Each number is 128 + 24 x the weight over its row's rms, rounded and kept within 0 to 255. Layers, rows and columns count from 0. Numbers have three digits each. The size before them is the row's rms in percent of the matrix's.

# k: layer 5 attention key, 384x384, rms 0.0736, rows 158-226, columns 96-191
# q: layer 5 attention query, 384x384, rms 0.073, rows 159-227, columns 96-191
k158 095:140123167114143103088115173171138105123173186170115158140127163118164146126101116083139138174171136107123131042162132124085156123074124117118150105126121125093167109119146144104156118121136159119158106108109136102125109161085110072131131133167107158139140103110112111164119132144156112136
q159 100:167084162143156115127147159142152146074122087103114142118140090137146149189143103117135137104086130158097134136134110124082143136151101093107146155098176110136142096145142088141084107114100103121122102085111124132102145159130145121129147112086169130125064108102096124144169107149115144144
k159 096:109186114167121132129079148145142114134113119116131119103092131088136100160144187150118141124128123121133145128097148102144136140183114086162130118117114099137106094127136095123111143110150148144185119112174148192096094121135128111119089114125108167110127119149104087152147156090157145141
q160 101:096143150135142142171151128112096131157124144123186124109092143123150114103170159119129125110166102125159124110115087154137117148128120113113109143153081133139125135183122117146117167095131114158105129133093094140141163125112129153097107111106069147117143142119104175080095132155157120124
k160 099:149147100128161128140159138099092117116119080102115138097085174127160160166072135127150115112156105135149124125127116119131134151099136138100108139162109109153135122114181115108129145099092144120114093094100116104125143118145150158108137116114123134117130101172109110106112121114096114160
q161 096:147124130075156120128126107088179091119126139130144136123134166077109132113165147163121192136159147132104123132122076149099111142105131092123114136069112137131132122139145109140145145128157177153175141146092130165143135104110119112142159105114142099127090139149126125131087173141132148147
k161 092:133087132065128140119131118117156132155140140128126139128092138131125152176099161136134118146093187129094107113147120122091129135107107106171188140108161154184143148153133154154112136150098123152141094124103165121121143136143146109157139131093078111123165152114154154181136097202122094133
q162 104:124104088148091108135130102166136121135164170102112151113145102144142124104120180094114124132111131154119126141128151117126146165153139182102151132102121135173129166130099171121130101083161126122156083143169164122134165174123065142150117125125117116141132170064169133146125140151148085147
k162 103:149116082119105084138134090122106110089161123087152153102103089157128130132104180161101131146160139117113141149114137141078126137112111112117067141108167102115122127134116139120139102132138162166136101116124154135072118158121139114133136096190142133107103142131110141097115114126131064136
q163 100:050142120132200125129195116170160102143121123127108105152099139151146109082076157136092152145109136094130123128057119126140098146136137134136090170107137148127159102089107066143175153124168110135136143166091114125121095121123142121122115089142153109102096155116147137150183124133123091132
k163 103:093087133146169105134152094127137132099080132083131123138137140155129113095120127117117129095120087082108091078143158106147147111115193096120108160128113122075138118148124153106151135095140160146107117147142181134115129112136134137107127115128100142099100146161144157108105105144095115099
q164 097:144120139150156132110102118150141128124135131116124149131128153149146125121120135124099111147138117143167101060144137137090160120113120106173082138174163147121130116086127148146104141140116133156111109149183133168172117124180151120098144139119146146153146137140122138153121177161131122119
k164 096:110092138140151197120126129132097144108100138134143141153162125147137095151088093101125153145134080154128150106127108139124090108121154110108090146116140137126123107116131165140161069123093137194140148150097163143133086139146118089141137126083154118139097120130102200156109125132105088114
q165 100:131157103099182146137144094136093151135143127102134162149160163122136119105116132140127130119113167123130146163164141156133132125153158081081106182129146126164123145111152126146147132098135122125197116109060138138129123060136111147134124158119126154107137147139152119112131089193106128134
k165 099:147145097129109127080143144119122168085118098158108122120124136128113149146122149165190123126136141118121145136101116107124127112104134122115146109109164172133158124178133129140125103113120142090126094172109125164123078162141148162146113116087106170077131112155139103112112143183140153131
q166 096:101121132120119089133138105123130154133133110112137104130132168119198141122185134130123161105121121142150136159135145115083096125134137120106138123130082162083137108104151106122099125144172111142133122140151132131208130139160168120145121084131154187171135156131154091166151105078103118138
k166 095:104133143135155111127145089130114147128161152119156180120119150118081111124149158060121130121143131105104113159085111147124142123114141094133170145119111160113118093094130144132125154059133162159150104129168122152129148130127141122109128135086060131130152133119131111108098123116170126150
q167 095:141137113107124141145125139082131114116159103152158146132115171137116085106120103120098089092115133065157137130132158115121126156101120113128126097108108155175146129167137131149132147160133160157118140133123149169135168192131117077159096148111117160140142148133092091166162148096102143101
k167 096:122147100149133134170136143137123110173112096133141126163139112113129120084082099109110078111155144110132126117129145143075106119111181093132135103133066095159118090150152141119140138116112147102119123143128114140155139169153132136131140178093086157101100148151115122123085125113108126161
q168 103:135113138165117163119146131101144102100094151109155123115112128107162142127184102158115135152125115085159133095122113114128130148170091146091138124097074159125138135145104143133111125128115097130094124127136160109086133157134144130116174094123150118165116104167105124106099128111133140156
k168 103:131119135153166126122147108140158129162104128075097109131101116137107122128132093068147122146140096153117129100134145117166143133111109137151178112144173107152109132121155148092117105130100061078143101113141119124091117145147172135138116103156125142128099096130145168103136148121135127129
q169 094:116137151071110131124121198148114097135145148113168127132127120104111100100122147118136145086121146126142131085128102108147111160140133108149121136129165136134135124138160098118094162171109139137112154070141151147146121082127114156145089146143120098171157103110113126158091119091101123127
k169 093:109104151142112123133164120115130084144170126140162137102111135134095086145107098127156115132084119131127148092109123137108114137121130158129165129090133063120142120127121102105077110151127113119122156092118124153192145120161137118127073149126147153094097169097076136097088145121134139132
q170 101:115145154126110162126131122141115125141106108138168135124172083079164121124093134118097099114170158133150132149129170132162131113116150110137115127141082171100057133096121156162153094153168164132152117090130153144103104130135169094140116091149147166121141128091106110131137094118121127150
k170 102:131146122145137123118120111104093125121109150124127117100161124103110136157135144111128127144159166114153144104128168121097134145132114146137110144107172134098122142138133179118130128133114134083117112091121082151101131105118149090109128114120146123112169119128151158165111103121131082173
q171 097:136144127141147116096127144126139117101097085161119155121165136106109131161104125137145110114153179155141116131087158149154120135149108159142107137112145119123079125145177146152083115092142120133120123157078081132107120144117140146110123100100105157115143097129119115155124165106099165123
k171 098:176107106112175132130102134172127111174155129132125119095118107125134164096130117134115108140161120164107139143113123109123109118139104100106074128174083111122108184117131099160091107131113113143133120125159115121136131116120101124092135153146114105133128136147132103159160129119122097154
q172 096:148136161149102136119109073116164094145115119115121138109148173138124109098131156118139122105151124099139082107113122169107116160108143145112159142183134095122135142161098106176132134120145129163126137132144163136169135153144156101100143120113119112164149152105096131091100105136120136138
k172 096:103130140119161123169134112116129109141147144106122142171095148129172095103142143156110116115144166141190128128155125123113162120106117085156116106159096126130089090130129107156137097121144145144142124128154091135107143171146125135127160132097134106148110117115119157151126126092125150110
q173 097:142125082142103128125152116177109130144150129136122104137149147123118129159098136127110127124096130101095195121131103172138139100102138113143109122100113147150143127147135100136179128105103134148115097114101159155133143139144091095108148118099101121125143181119110150071088139199133104072
k173 100:174149116081142125134122113140084159118132125158123167140153155148124156118154131115124125085141142114126100137115116107089184126109155122133114170115137136101106133123133113156113120134104134106101093155100142121131147173187092103145135132111096087116132138126104111126108140130111069115
q174 094:106135121173114110086156118116153076121128120093120119116140121122120140089122178128068128129134120118122154132133158126141087124127134113120117128139166163111138140211116137108137141138119163103082114153106128154118115106078109167156078110169141100145157127152125142124122122159093166120
k174 094:170137101147125106093093122108141124080111141147178135160123106129114152103125119094147078156105157110159167139141117136119131132138141153105120092131085115141116107157100136132139124134118123083193094091124132139113211091101113132142122176140114145134110131157135174111089163120116164158
q175 094:132117185153104131093116127165116151143135121109119173061121129128150137136091096111093128147149153147113129105163089127127129114096101110153115145168091135158096135106132134160094110159134092108104130139143120087124130180156126110127110103147127136140170112133156110162098149155123141114
k175 093:121132159159095115122097140114129122168088154122104176140118110150134119106144121069153092115110137141125150160152165133108153127165103136172135182143124141088145117083123120126137106173135080118139080153101046138143143101149072064185127097107139093140129130117137104167159160115127144174
q176 100:173133137128091106129161145127128177108102115089120133113161158128096105135095124083131143175170135113126090126093202102146141095190120103144179106096138100114117157134118106110150145127137103159145119100132110135110125153126104160144139101121116114151107106141148077122138132136109120142
k176 098:117160137122110119115089125134120121125106108115100120080096112122083136133132111118124092163122106109123101077090105131189131118079094125128152173115131133155081100168097124156149128162125121112125113111104133107127138106103132184117130129098129148153174128123151070131128065108115119162
q177 097:159138123122155100134138104122109181146128084150117125142128129113099185088132146119120185116147111107117141144103164154135121135139139138138128169189165108094105142130146142141078070125144125173170145091172144109139126150086098176099131130132187115135149126076176114096119126093115139083
k177 099:086100125155113130101141165126110135183131102114145104107102088101140178147164128121117149149126094104089128113117130141105151157086107121142125119102144154159124152156118120133102103167130157148157115130137103115126112133051113135129158116133140159113135123143092117131108107123142091135
q178 093:088156138126076146135114113136142134148123096104163132159136120125141116100151148144115091118104132152133141147130129165127099142139084091143126165094112142150104100121128135171116140111110133141132150110077152121108112118129131146148157134149098141093176095136100130118127121131129176124
k178 092:134180114136098099127167118134103099174104121120113107118174129154124089129086155150113093129131157146135169133111144109117126144104120136062117126161146123171126135147143133106169156143167130087131096113112183137141139140148095125142161127119138113144104112161121174130109118124200137099
q179 096:121130145111110136121158129176131164141154131075148160115088130130112096135123103142081106122132139106057093128099113135120154143129121092148124114161129136102132113127114131160142143136100153164109131138158172098105154103114112135140146102163080107128137127152122168152095115154138108163
k179 095:178148177139124077181135109132107101134122109128118099094109202101087096100137165129135124129158130160117143107129148153128121148160126135130155132166141118180111134155144078140085130146135136102116149088102148136159172141144168140081119122121112139133096106159164135131087106116084107138
q180 092:142133139125115089133123149145139135111091159143138126130103173147149098141075121110121100126149141122121129117141122129116109114115173113126128162133070135132064167107151149144138130116144094107109104138150116139118130122081146123114121135125100106068117083130110157167149125112109146128
k180 093:164144130147131117155119117140147098130085130175081117132125139055115122099104114092146093122098132132155129105093126111135150129135124137177120130139134140121146150152086081102144110149122128096132143127143183067092147150094165134092162086110135127106100107080120121140095116118111136132
q181 095:146140143125126154111129145112129107137136097135122060089118131113107158107101081139104121115149147109156166137123119135123167138128119150153132139161145120134120103127134148128135120070119080140113109113113107075124140098124116122129142124125132135110184133150151115129127138103102114162
k181 095:130104097107108120132153139130119155119143133136112083161135132150130169141123134148124077114143120109130160152089141095112116145091125160135102115132134171140097135078148142134110139080105112162163106131112093168126129087119149051160100128115153131119130110147119130092093095103113144142
q182 106:124130110126119189172137108161138109176111136082157180105116137110161147125146150099129141090163121078117145132129149126132086134126148069105172121121060163148137094126130151142159134106163122105132131124122155167161134125178099133102118103160110144119130110169125155127164120136158160121
k182 099:117162104137162133086143117136112095135134120125115125076119181155128148129130109144096087166176150101163163096132137064143140117121125117106150123125136117153100102134175148163140181107094118090127148105137183112091141170156092135129165117153122149143133080146128127099174164148110123119
q183 098:147133123147138113070148106151128157135106111101145127108124104131132142140122145140126139086167131141150166110124162130105169106092082144116117092147100174147139114115174132125184137126154129093121107128094116124106134111142137139155091098108173149176135136116149111108120159161146138081
k183 096:155137151153131122124124122204161150094115098089190161098114140167140150153138191096153157136151134085110102142093147134148140104163105125129088164119140134151113150123113114107157110138146147127106094154149170162175153100174111138162131099110164143139132123134151098158084125157158117119
q184 099:157121107130121120137143115132118119134121118163105148127105095116131137161100119191139169127116112171102133128138131149135109157110118109096132130171172106158117104126104107166138155121130154123128135142107132121115148120103168115093145113155098120152089155191171173123107141108096134172
k184 101:123137141149131099136113129124149083124141139154096082143140131105134148113122138087154137079085133154118117153161112109124148135164108086138152113065136158179094095095144118121145162098127143137092173116112098125121114113140123124133101128135145147142127119159093142142124110118089109111
q185 099:179125142134174048157087149116142133134135098137112125130113082159144174083088131133123142145144106142147101198125164122153112141158131155135108145148120123094133141112113089119107128092105092097187138068097115108139145123153116135101136128152157161101110129154115161176109110137131180138
k185 100:083113174129075135082105127103143139109134143096108113112103095103157156149134162164107155122124130122170126172131105146164063175113101138153112126128075130113139094131127152126085145136166123092140147166178109116153082092144127136092134132156127153161132128145148136124179167100101146136
q186 096:156141116067115139143112112101196107113143166140089155097129117141123168147140161130123151136122081169110134132148163143149150144145114105168092108121161112134144152052120123165147116147118135133119102109129123115111119088166108137077109113112155114110085089139137115161117146125130110117
k186 095:120128149117104165153120154114128124158111189109099134115124128133172140105137195118080103133093106118088158122122139114141107129140100123176145108119128116132139136156107115143130180151126113116132158140109123137115094129163139143133114153135142150137122110117134130134124117120131142123
q187 096:116107119106125174164168115113132149147117172138129100107116132150119139098182089161098107103143115153088153152167128141124126151160175156096134118168111081159118103157152123115169154137141111152145135164114118144133104149174124127155113095117138126110116153127145124114144080140109135170
k187 095:137129119138109112115125108115135122130150130130141070069132112101146160136114132116179166111132112115111140105127138127127148141157139095123132143134157127175157122142164119122181097108083166126179130110138161127141105106105140125157158117126181140113113128110108137153090086111151116130
q188 100:149157086132117112102099126116118108104104097153141116122137111138137161152137186119123140093142122121119141126130121125125123118151145105088149140080132184141160133088125144111146115122146144150085120083155126162116119099111139143108063139106141147153088115131125110149095191118109131149
k188 094:101138140098131123101141131137120133152099117150117070079108149136075145174130119084105125104107151161139118142163123133103128108103150131127140125112108123123147131120160118180096150142158126143160121122147129129131171129121122072136119126154107124089122130164151138088147152087117149103
q189 095:146163126133083187120094125113072158109095118129127150110138116140109183173101163102136141151136138143124134113133149093144147153112178125135064145093139133108156135146151143122093166110125112133144206149166121152085151151132150134146150144162115084116123087101133101125088132105125137126
k189 094:118112131126109102140130103115100144151112093112164164155118121118104137117100144111136135129101116120144122110101152144156113097130128127147097127161124129130139147089127129108138124134150122140122142144130085124114152079181108162145128135142150134138128147114123112111165141097157156185
q190 094:161105144141088066104143077116105140140142132086128125116100122126075088126126140151173127178143125144152125109124098164088126122143100115112134111112116087109166139119153138128132092087173097166123117089133113090090163167119111105142071166177124143141096120121068126041149110098090140113
k190 095:098156141135171089133158156147131110160161126147095133174082109147089105106174108143153127147082145132127123145086116166128113090148095159102137119157162103139110143150118115106178136116157140137129143098095136138106185141153138109128120106183153151139132133157100105122099166115117160115
q191 098:139122125088121089142118098117165116139127133115123121156183122108155166122158153113131096171104125130151147107151100099138095162135085092117118132134136143157176131127094146125162102115133119105145180133124093106112131117144099167115148164108066147116107152173135136115094098182140115151
k191 095:140139095104127096128102179082096117095128171120134067109126130124092095096152124122099115139121125115110133116123063118159105108157134145146107179133098118129110137180129155160105066089110097127088167191128134149114104141142105166151120111096103156123122114150104159114102138127123141071
q192 091:158173090093127112126201152151134099086115132109087118127117127143121113115159145135127170078146095121118165110162149099111231107106154143156108123132131108095112117131136127112143106137131119090131123119114115155150093164117128085080110153178110139101132106146144125126083108107131121143
k192 091:131176077104097100088104147157097104140152097153117120168155136169131163134121115127135143142110140099076140138155118133122156149135111106153113097191105169088140178129183132127187123128158129115123098122138148105141112147151132097131102107129114136064148088131110126146150116130117147169
q193 096:106122101103136149099107124125110176134125170118108169087145147125141076127141141122124140078135083126155124112146180120132154128139106105168123133156156143159112140085122157158127117102123141102121147166097104136096094126141127069146149151173090128107152139130103146148122170151172153079
k193 098:146151138102141105159109078117120141100095102108140111148146178163114114160129134143158130115136131157113119124133123097105110141151107097119105142172131156158102134077089113141135115098120134115118142104153126131090118126176135163147159152149136154080107112113147148151137158178120126097
q194 094:124108122166145147134132113163145106139137169086123114119126137112093165130146158097134113152126147115079116127116093139146139109090156161102105156112104167129151106160155148122159150115104095121115135133133130095146165125086146158135141144155133116140104130109135153122143138117084138119
k194 099:083128105126169096099155126180135144087157131142176073125119121146113168121093112159144102073100160121100097081153146135106122114115143129177146051134110123117127105133140125127152107122107114145127137144118105157164152104083145116147142077137094166127164155128122085161149120104087127151
q195 096:128155106152149129119146143138117111094113103124134128158130152112129117120127141115097126115087131141129128131127154103163105111103108104161115110108127125143118150165147074136151118174110109143153139092076187109109099107103159117125062161152120128115139100103143159169114138122156101141
k195 098:140122148145161131165147104131129168134099113107117160156121113133117121152131138172130071142153091116173139151135128135108124138095103145135116089135067101132103123162134142130117146128187132142197106115082087175102110149134129110106098108093116099125178120137118109156148130134102143135
q196 101:116165152182134155091132122107135155149105150137089126126114171134166129055168149116137130134139113076126109122141115161118099105122130123142110138137139168112154123131078159115193155141118121142127096107153124173137151163144136120151157118144130133093130160145120154141108121143121119153
k196 098:150145096160164173115110162143145116134155125096143147130117172191136132096165070126118146122134161116118142073105133092100125111139091128115080151136095134124142134144138115056123140123144132144095097120128133141099135130160122143164144119145141132105086062126130171124113129092061129136
q197 101:084116072085179111151129115122108162140171088124112141128147136191126192089091136139132153109143121176115121114141069154130127121119110145116107130147122130128140087071131143109097129127132147133140099124117149159122111134114108138088141151105090140106115145130166138124165102101104106071
k197 101:085143115115120131153109152097116122106146105157148151143149133147130110099111142151134126123134061134080107149119084112141107133111085123148139177123138126158149129059120094114145095114106146082157122138147092147131135115125121103159129091136146136143131165098155112130143167122099116122
q198 095:105118170159136128117079155111142135179142123148158154172050108096151107154101115083139140158103151149124137127094120118135095128102103134132165113093103161109115111175132102175128160155155134145135130115116176136112108153146155151126128143124101110137077108099113163136091112145119087118
k198 092:110159144119160116123116094129076163120149125127101106174107129113098114129147155151099102135158128121088134111145137112073079147137111157118107130118139134145124112088152125098124131155159105168070130068136117111113150077119105120121147142160130144139109112114075162164137138120125110117
q199 090:167130122146141122110097138106135202148173146088108146159114118113125116130126151138136117136100126108148154104101087124106153088148117168107120128143140115120125122168131129098153127143131102123118111149131162145150108098159148117123110105049112119155129108158154128137163113104113122114
k199 092:154134155163155151151089130146136141179115119169154161132118084142154102063128141176119122115056146146112126130087133100158130066110104112159170141099172100136106147124124118143158141128103143124114115093116111112116153117143143155102090129106091113121141100099103153108117120129110132112
q200 097:154079059121169150109137159144131130098136151152134129142102177106124139126144110128109148127134082079182140151119112140091113133149062117103113149133149105123135120154193157126120117145121186111139119104145108155124096163128107124086129157114155165087156105144147137116112170120125171161
k200 096:143109099078168159133107120159114118116137109155104120162100169137140154107113077132110155139151139124157115107121140134092151108115125160118128135102142128175171133137129114130121153141128142109102163206159154115111104151126131098127157126112148143159159154128111140147126141148155156146
q201 098:119124116089180168137071122145135142130146128120135117122105138168114080114163133103133101102123115105111149142106160196146055152138128114122149138108086161173151151126121138149111094134147109156115130087165109116130098129105107113122150118127103131101151152159120149148163111141135118172
k201 101:133116102131176131127147171118141112126156092098100134139145106134112084073118154129091138126136153129153157138081110159119137158139121114121115136134091117146139141127112101088059106128125137125086111120118100124133134105131160150135113157124089100138122153152115153110135136138078118164
q202 093:125121147134120165095108101145145136128103138138128111122123158127127109161128123138150109128108065130104073116130111143143146157132134135133146136134135161129148125159118132099145132149168147179095133164163129080134070145165160119151124146122124108085134149118144135118120145089091127149
k202 091:182136166132167105159123131123126130143140099093127140147176167123133145101113135136096147133095148136168090198118126145099146164157152130120147175179126122162089120138104098106150131100120133162142167098136116110129145124170116111154124078109146124157109119124143125136141106138118083162
q203 097:106128144123121130141150124122096096127139100151098098128096099118148155084139126159111105152180093146128156100137131084112118144137112153127125180143142110186118195143128151111115124100115136125142141166134164095132123109125122139103105121143118164137152165136177115116082143114137099101
k203 099:093153104082118128109153104103139144119138090134137135146156131144113112090107136156122159144145115180124113157109129104122100118147128113109139100139118105113160185161107131071113113098107110104117147192143127106148127092114134098107157118176168109100131149135131096153127188126196109115
q204 104:137139123118162122127121108111112118118106156135156130124087132109143159150134141166102142117137132104102169153110136147123094116103095112087139097130137091098092173147086108082131109098104129105146096153143123150123146124134170132165137139127118099150137123138146126168131144162104151099
k204 099:121112121123141131084120137134138113133104161116105112115123142051110118120145170099091155150122095118145153061136119166117116125131152115196176128146138122129141142122119101113121135123136133158135123118157122097119156083182116164165110145142099094143122127137109112139137135118070186089
q205 097:131128087115110129086120147150120134111122140118123114182155100086123094143124126121112112098115112138090091114115119148130150108069128066143167077105166133146138137123117160140127133129120124125131102115082115127078159118131122106110145153139059094153117152130122108149095155104177096161
k205 101:146132139084101171151146143117118114126124146141128116158126091109141128108164131145135129140151134171100157111149136134114111104122137163116068140118131122180093104148101168103124127150142076138108137123115151123114130162156120121107107080093123118081144160156132144092117168061122103120
q206 100:105083132064134141166116108129124140115115143106156145142127129104111118121125130119128103097135118124123058138146110163204107119143112114159116107112136091162115151138150139119118144124151091174139136124128126119109135151119100138121181085139127138139109164088128091121157152113104118113
k206 098:138123133136127124130163106166150078134164140125174112144123157092146142136159161163100114131159175133143129124116134125116093074106126111128123135152147101147117130120149137135166138102137121110139145151104131108095161103124154132142116127100109147096077126142111065138095145135107103082
q207 100:106139111160103134174106125126136162118103092113111171143107119136135132115121130114099131122118125107122093122082140141124130152131095133123057176162161129137120147106115144122114080125130097126160156124130147101075156108129115122123140128105127140115141113176108112076112100109126142151
k207 099:123147144150139116088148107089099089142114121111129101090097103146125115112114128142129120138135103107118159122105121153122129174152123127123124125152128149120152115155155109096080127127116080070127129106169114130090149153110107157111107122142149128104132130153132106138088138096127141080
q208 093:168146122155167122157173170123110109118145107150061105081142166108116127107134172159145135128108130102133096134114080109111140177130149146125143183151171134063087142107131119125124104125125120105163137086100115120132132111126122141120117117106144112134127092107110153135143076133121177115
k208 094:066091112079132141127141102093145124111115144122126127136110132134108169187155114181148147127088082147150112154099086121133130123126170097126167152100157115162129133135128095148153181136147107157117118088129087141141161134096147114138138099131081174128138108139117114116136114123154109137
q209 096:113115148160102123135107130102084117150123141108133125189137136097121150134187116109134093133125132158120150141140148146148107114163118126129131153104088157111118134147117144123175138162148114173165111109169114114129149109154109123119118066103128117126114118115112125161149156168098136113
k209 097:129158142123135152105094164099088104134136145109158136136116128111127132138138121127124114155120133122091109161122091147114164149138114132131158169147111142148117149149096134099104147132087145151175075164127109090097101103115105122087103139133087149094068137107164119139169107144110144111
q210 099:124156135156139096153116143127100111120127098126139126131108135161116113101154137141123148107123137129164131146110104119146108147152137121116128085153186117146147191119103105139106097123140160121112065129142154100158134101108099157073101120103121121128120104131183133195119177118150089121
k210 099:151114146124135097131125108108149145162124112136123111134112108161126123117153166118112153192137114125142147158138127159145091122130137128140073098089116137130129155122131136158065098149135128158169097131152119104148140122094155140119155081101118116151136069126143133147145131129118127127
q211 094:132124144119161110143182123096104120117114121141125093087144107111097130133123141109103156134150103146154128110136165097063189097175110129139140136157140151104133124126133116148151129099136099116122127139104112128168185104135106131117103150108124121114117194161109119117125106121112128107
k211 096:124090146133128135084133157137118168093139155142127155154101131160154125139111139122157130137165079104158109096136138113146145117136122124150154167115118134131102139168136155123112119095085138121114095138143177134135159161109124113142159103115145132152110120130139120108133133137090094099
q212 097:171126113106130176111128140133135111120144088127133123145116158104130106131103123161175123172117136120102131145165118125103135139125106197142103131138136151135141148163182115124135122137176090152203152112114080104140118109080175108139157118140111116114121141141124125152124136086140121144
k212 097:123126131158108117187136136126107149125135078138133146158128095106108115099140101111139143156137150100124094133140123095127151113179145161108153189131115144113082135144117114142098154111163105108128172093116158161131121163122149111156071140118132144157122144164154137148122113124130154131
q213 102:134185095118115180129103105133120135122117153104139135160165114113116122091137094129140121152092101136126117082122153151094138119116140122082146087146127117142189046135111120110124138116144144150149123166111150088125120157102119141114116138115073134136124093163140151106137153179084114107
k213 104:115150102113089129087141134131108109108116159101138110112103156161125113086165168106138078132124124148124090149113136131106153107145106134124131117124151133136162129119133109132174154127093112136067148113108130120150097126126083126105121122124176139076127170141117141127129093141091121127
q214 096:134112122135125140166147130122127147091117123105158124148106149155171095133150113158138145139156113140096152149127104139150149162144153164144140071138110189178117109117109153139124135107122117138125151149138113111129155127082137122142154136132134169156173115120114129076106112125133123092
k214 100:186106046149166149118134096118118126120128105128165102146121120171106122147103107155116152124144103136106123139103078084144141118136162100144170162134107160118172122119164116128101107094127119142163096126155133120165092132142128160122135163126121134110129133168167147148086106153138131137
q215 093:110142146117125127139116143146142143125133119158098168134102115114106144145100127115118131116070148133159108129131145113070164120154123126146112119138168124138131109134134165132151100121116122098090140088163157165128121146129122106083120168118084133160104145152121120126151087129164128127
k215 093:108089162134075124148131123118131116091138104144127135118118168096172123125108127167121147125146081124157091127109120140177111137145139105161122116120108131143151135108153133156140092145163130113101099083079160131151082143126113101102091132114117142134125186139103134102125132119166166150
q216 104:128149106133131175067150132158134142138158110146153173143129155153107133182118101154129116091074136120097095136107135155118169119090088112132103112105120115141133099133112110098176108122113156118121111169134142110124105104110100127140139084135120187131151142121088126099113108121155155103
k216 101:199165133122108122127141128133144129157138131128106095153104172123146123103154174099158137117107117141104122142158135159093107087122123109122141125130093129113132148118141134089146105131160176102131111154107134140160116165103109078126134108132165125131146098146128118148130161177133150116
q217 098:137125107137136110135082134100102140160094141105145130149163145122119116119117111125138063113132135135124121118131128125192113137151111110113103151115126104143090143112116105119170103082118175146117125115151115146122138122149132108180163159136124178131136162141152156151160117149164138140
k217 099:157158113116094104099104083111117134117122123113070133121154142131138131171163136102124135133166108113115108121153185127117081131107115086109127158147111120178105129138117078099128148127116169095105105115124100095150086160100118149131136201135106148170126107126131136082156161134100131075
q218 096:161104151145113097179114147131116126162150139160134136124115101150154162150104079140111129177135079126062111121168126120159148135073115112128146146168141099123127131153120130183117171130101132116120088149121161119122151098118158143070093116123125099137110136098098126131125100120168155171
k218 098:158115140155101143102124138122102131086149167121146179125116134139145131109121140143178180149125112111136112149119147112130128118130089136139151149179126107103155127116121137125130120122108123132101117145168146155136145109141112102121137114126155111139153114154186136090148141092121108177
q219 098:159119076114121078123131134161149126160125116138110093132130128137143100111126102165120157082128100144142120152127136168179061149182144178132109135129124142156147177157105098114116103110171149126121160100123145098125087140154162105205095112130098151130156149127111166111122140096103103126
k219 098:184138113121138106188126131145154098105162122120141129106115088148153075129112120165102148127136128121148150132125124130110132127124153131134130101124159146151089133136100125127114140137108082131137112129148109124100134125111138078166126161161106203122120128149123097169133176136143127145
q220 105:137188153150077098131097135101114144123124149138151141099107082093144105111114159118126100102124108094126141123096112145157063130114151104117162117091119122173105114113170108187117134135172118160183117128123151129158112123151097158138156152157135113103170114098109146157144137134127112103
k220 100:127119138140067113133115170109117130148075134059120119090072154108110077148134154146117133161097128151096149109132123117148078157105129111111160130126063133108137168131149133167147150112116141156153117130103106113120149129130115103094145130133147103120141083105119143157131111125125110137
q221 100:139138145097115121139179164144116115106190137155167015147131090150121131165119101110117183143091115146174133134149148135129125135129162153152163135149134111113120128144100117133102094104119136125117125107108178184132149164119130115118170119093097142131101099103112133185136113147117105128
k221 099:123114119122116126165092099117091129138170140174151127120123111132142120167111116143105107187118144115136115162140061084122132147113108168152129139143122140129161139147151130148130167126089163131118117130119182125101103113122104114068080146129108132133119145123141100132112139134151068125
q222 094:123132127080126113127114123154126152142148102124122089160086085123140113134104115148117153137159126126146136125140122117133159157130100127112085123162142121123134131122100114134104173136137093149152062145136102147148105133164119123143136109145118111109084110130105092144147115137106115150
k222 089:142096125131160128133062130167136125113144131152195125148155136106158113074110145102130146147094080132122148144136141135144140107144127148141066142148175083090126134157118110166134164073140116116133145150136122143098127100129123148158160146173119078137172151121136137129118146129095122130
q223 093:134100165132135150116144141133103135157124158125118128106150114120079162138126097142112162153136083134123133194122163173159107105129118151097135136133154126096150137141128103104142122151133142128102110131136053098062131119116126174144126117163134121146141112109100147105137082120147131127
k223 097:118139175144123131127101102110124115101133127132109117095159172116134157130153086150115122139101131123126139164138113135172118161097088177162096125125116162122120121109133130085125129143116096151127157162140112114165151130129160177115145128170122144130121137161142143123128143145155128125
q224 095:100121147124130124124118148155130129161110145057124124169181135114110085124124107094072153133129155151164184141122120187138112149145171089147116109151104139177081108115134101125150097113083153115122095122131112103113135158154099141095118149105104105134107157108105096085117113199140131089
k224 090:120124143160146137079132150126131168151132145149153135142137125077108145121134181136106099129121095174151135120093130121109129149147147099124117121111105158136072083140081140110123106104148161125129105167110124105120138091175090125091162114142148116145102142115145099112141125146136085126
q225 108:092140116125144124126114085095128130145128131128068178135081182121167111118100160113140113121143149138121137133119109156123139119152150156124167118134138128126092092111101158052150124146137130148147131155113154131143127158108133148139133134138123111085170121132153083118130117162156149122
k225 100:153138147118124176144114119129140117134118097131130139116108190128108111142116129121099110146120134127156089107126112124131124118114136118146124193113123109146111096108139143109082081141094152112116153097145148097149091136129119130128161123176150128144145169139134144141155099176120118162
q226 096:109092092088129124128116114161132124118150128132187157115120155113130108176124099132116131143103123150131104054133123163091152103124205107114128123160202162106124126096115107140165149094131136128112130143102162151091095112128094113139127140132163114149152091128127133125155133164163118145
k226 094:124137084134100126134167102138101114125164157115092135155124139120121125143133116152101151140129060109113099124130097143122150150124090113130150149086121148092106118106126114091167132137136076114126106131132146116087167196150130116104140121116144112125134127130118101138099167129110136107
q227 094:130163103154094108112144098121130152103101108116127159101124175159090133148124125117172175125123158151118089114129090151130144160108145099077109115142142118151125159118146131098159102089125117159111144118110167108133130110154127084117147112114154143142105114148102142085117124108099100103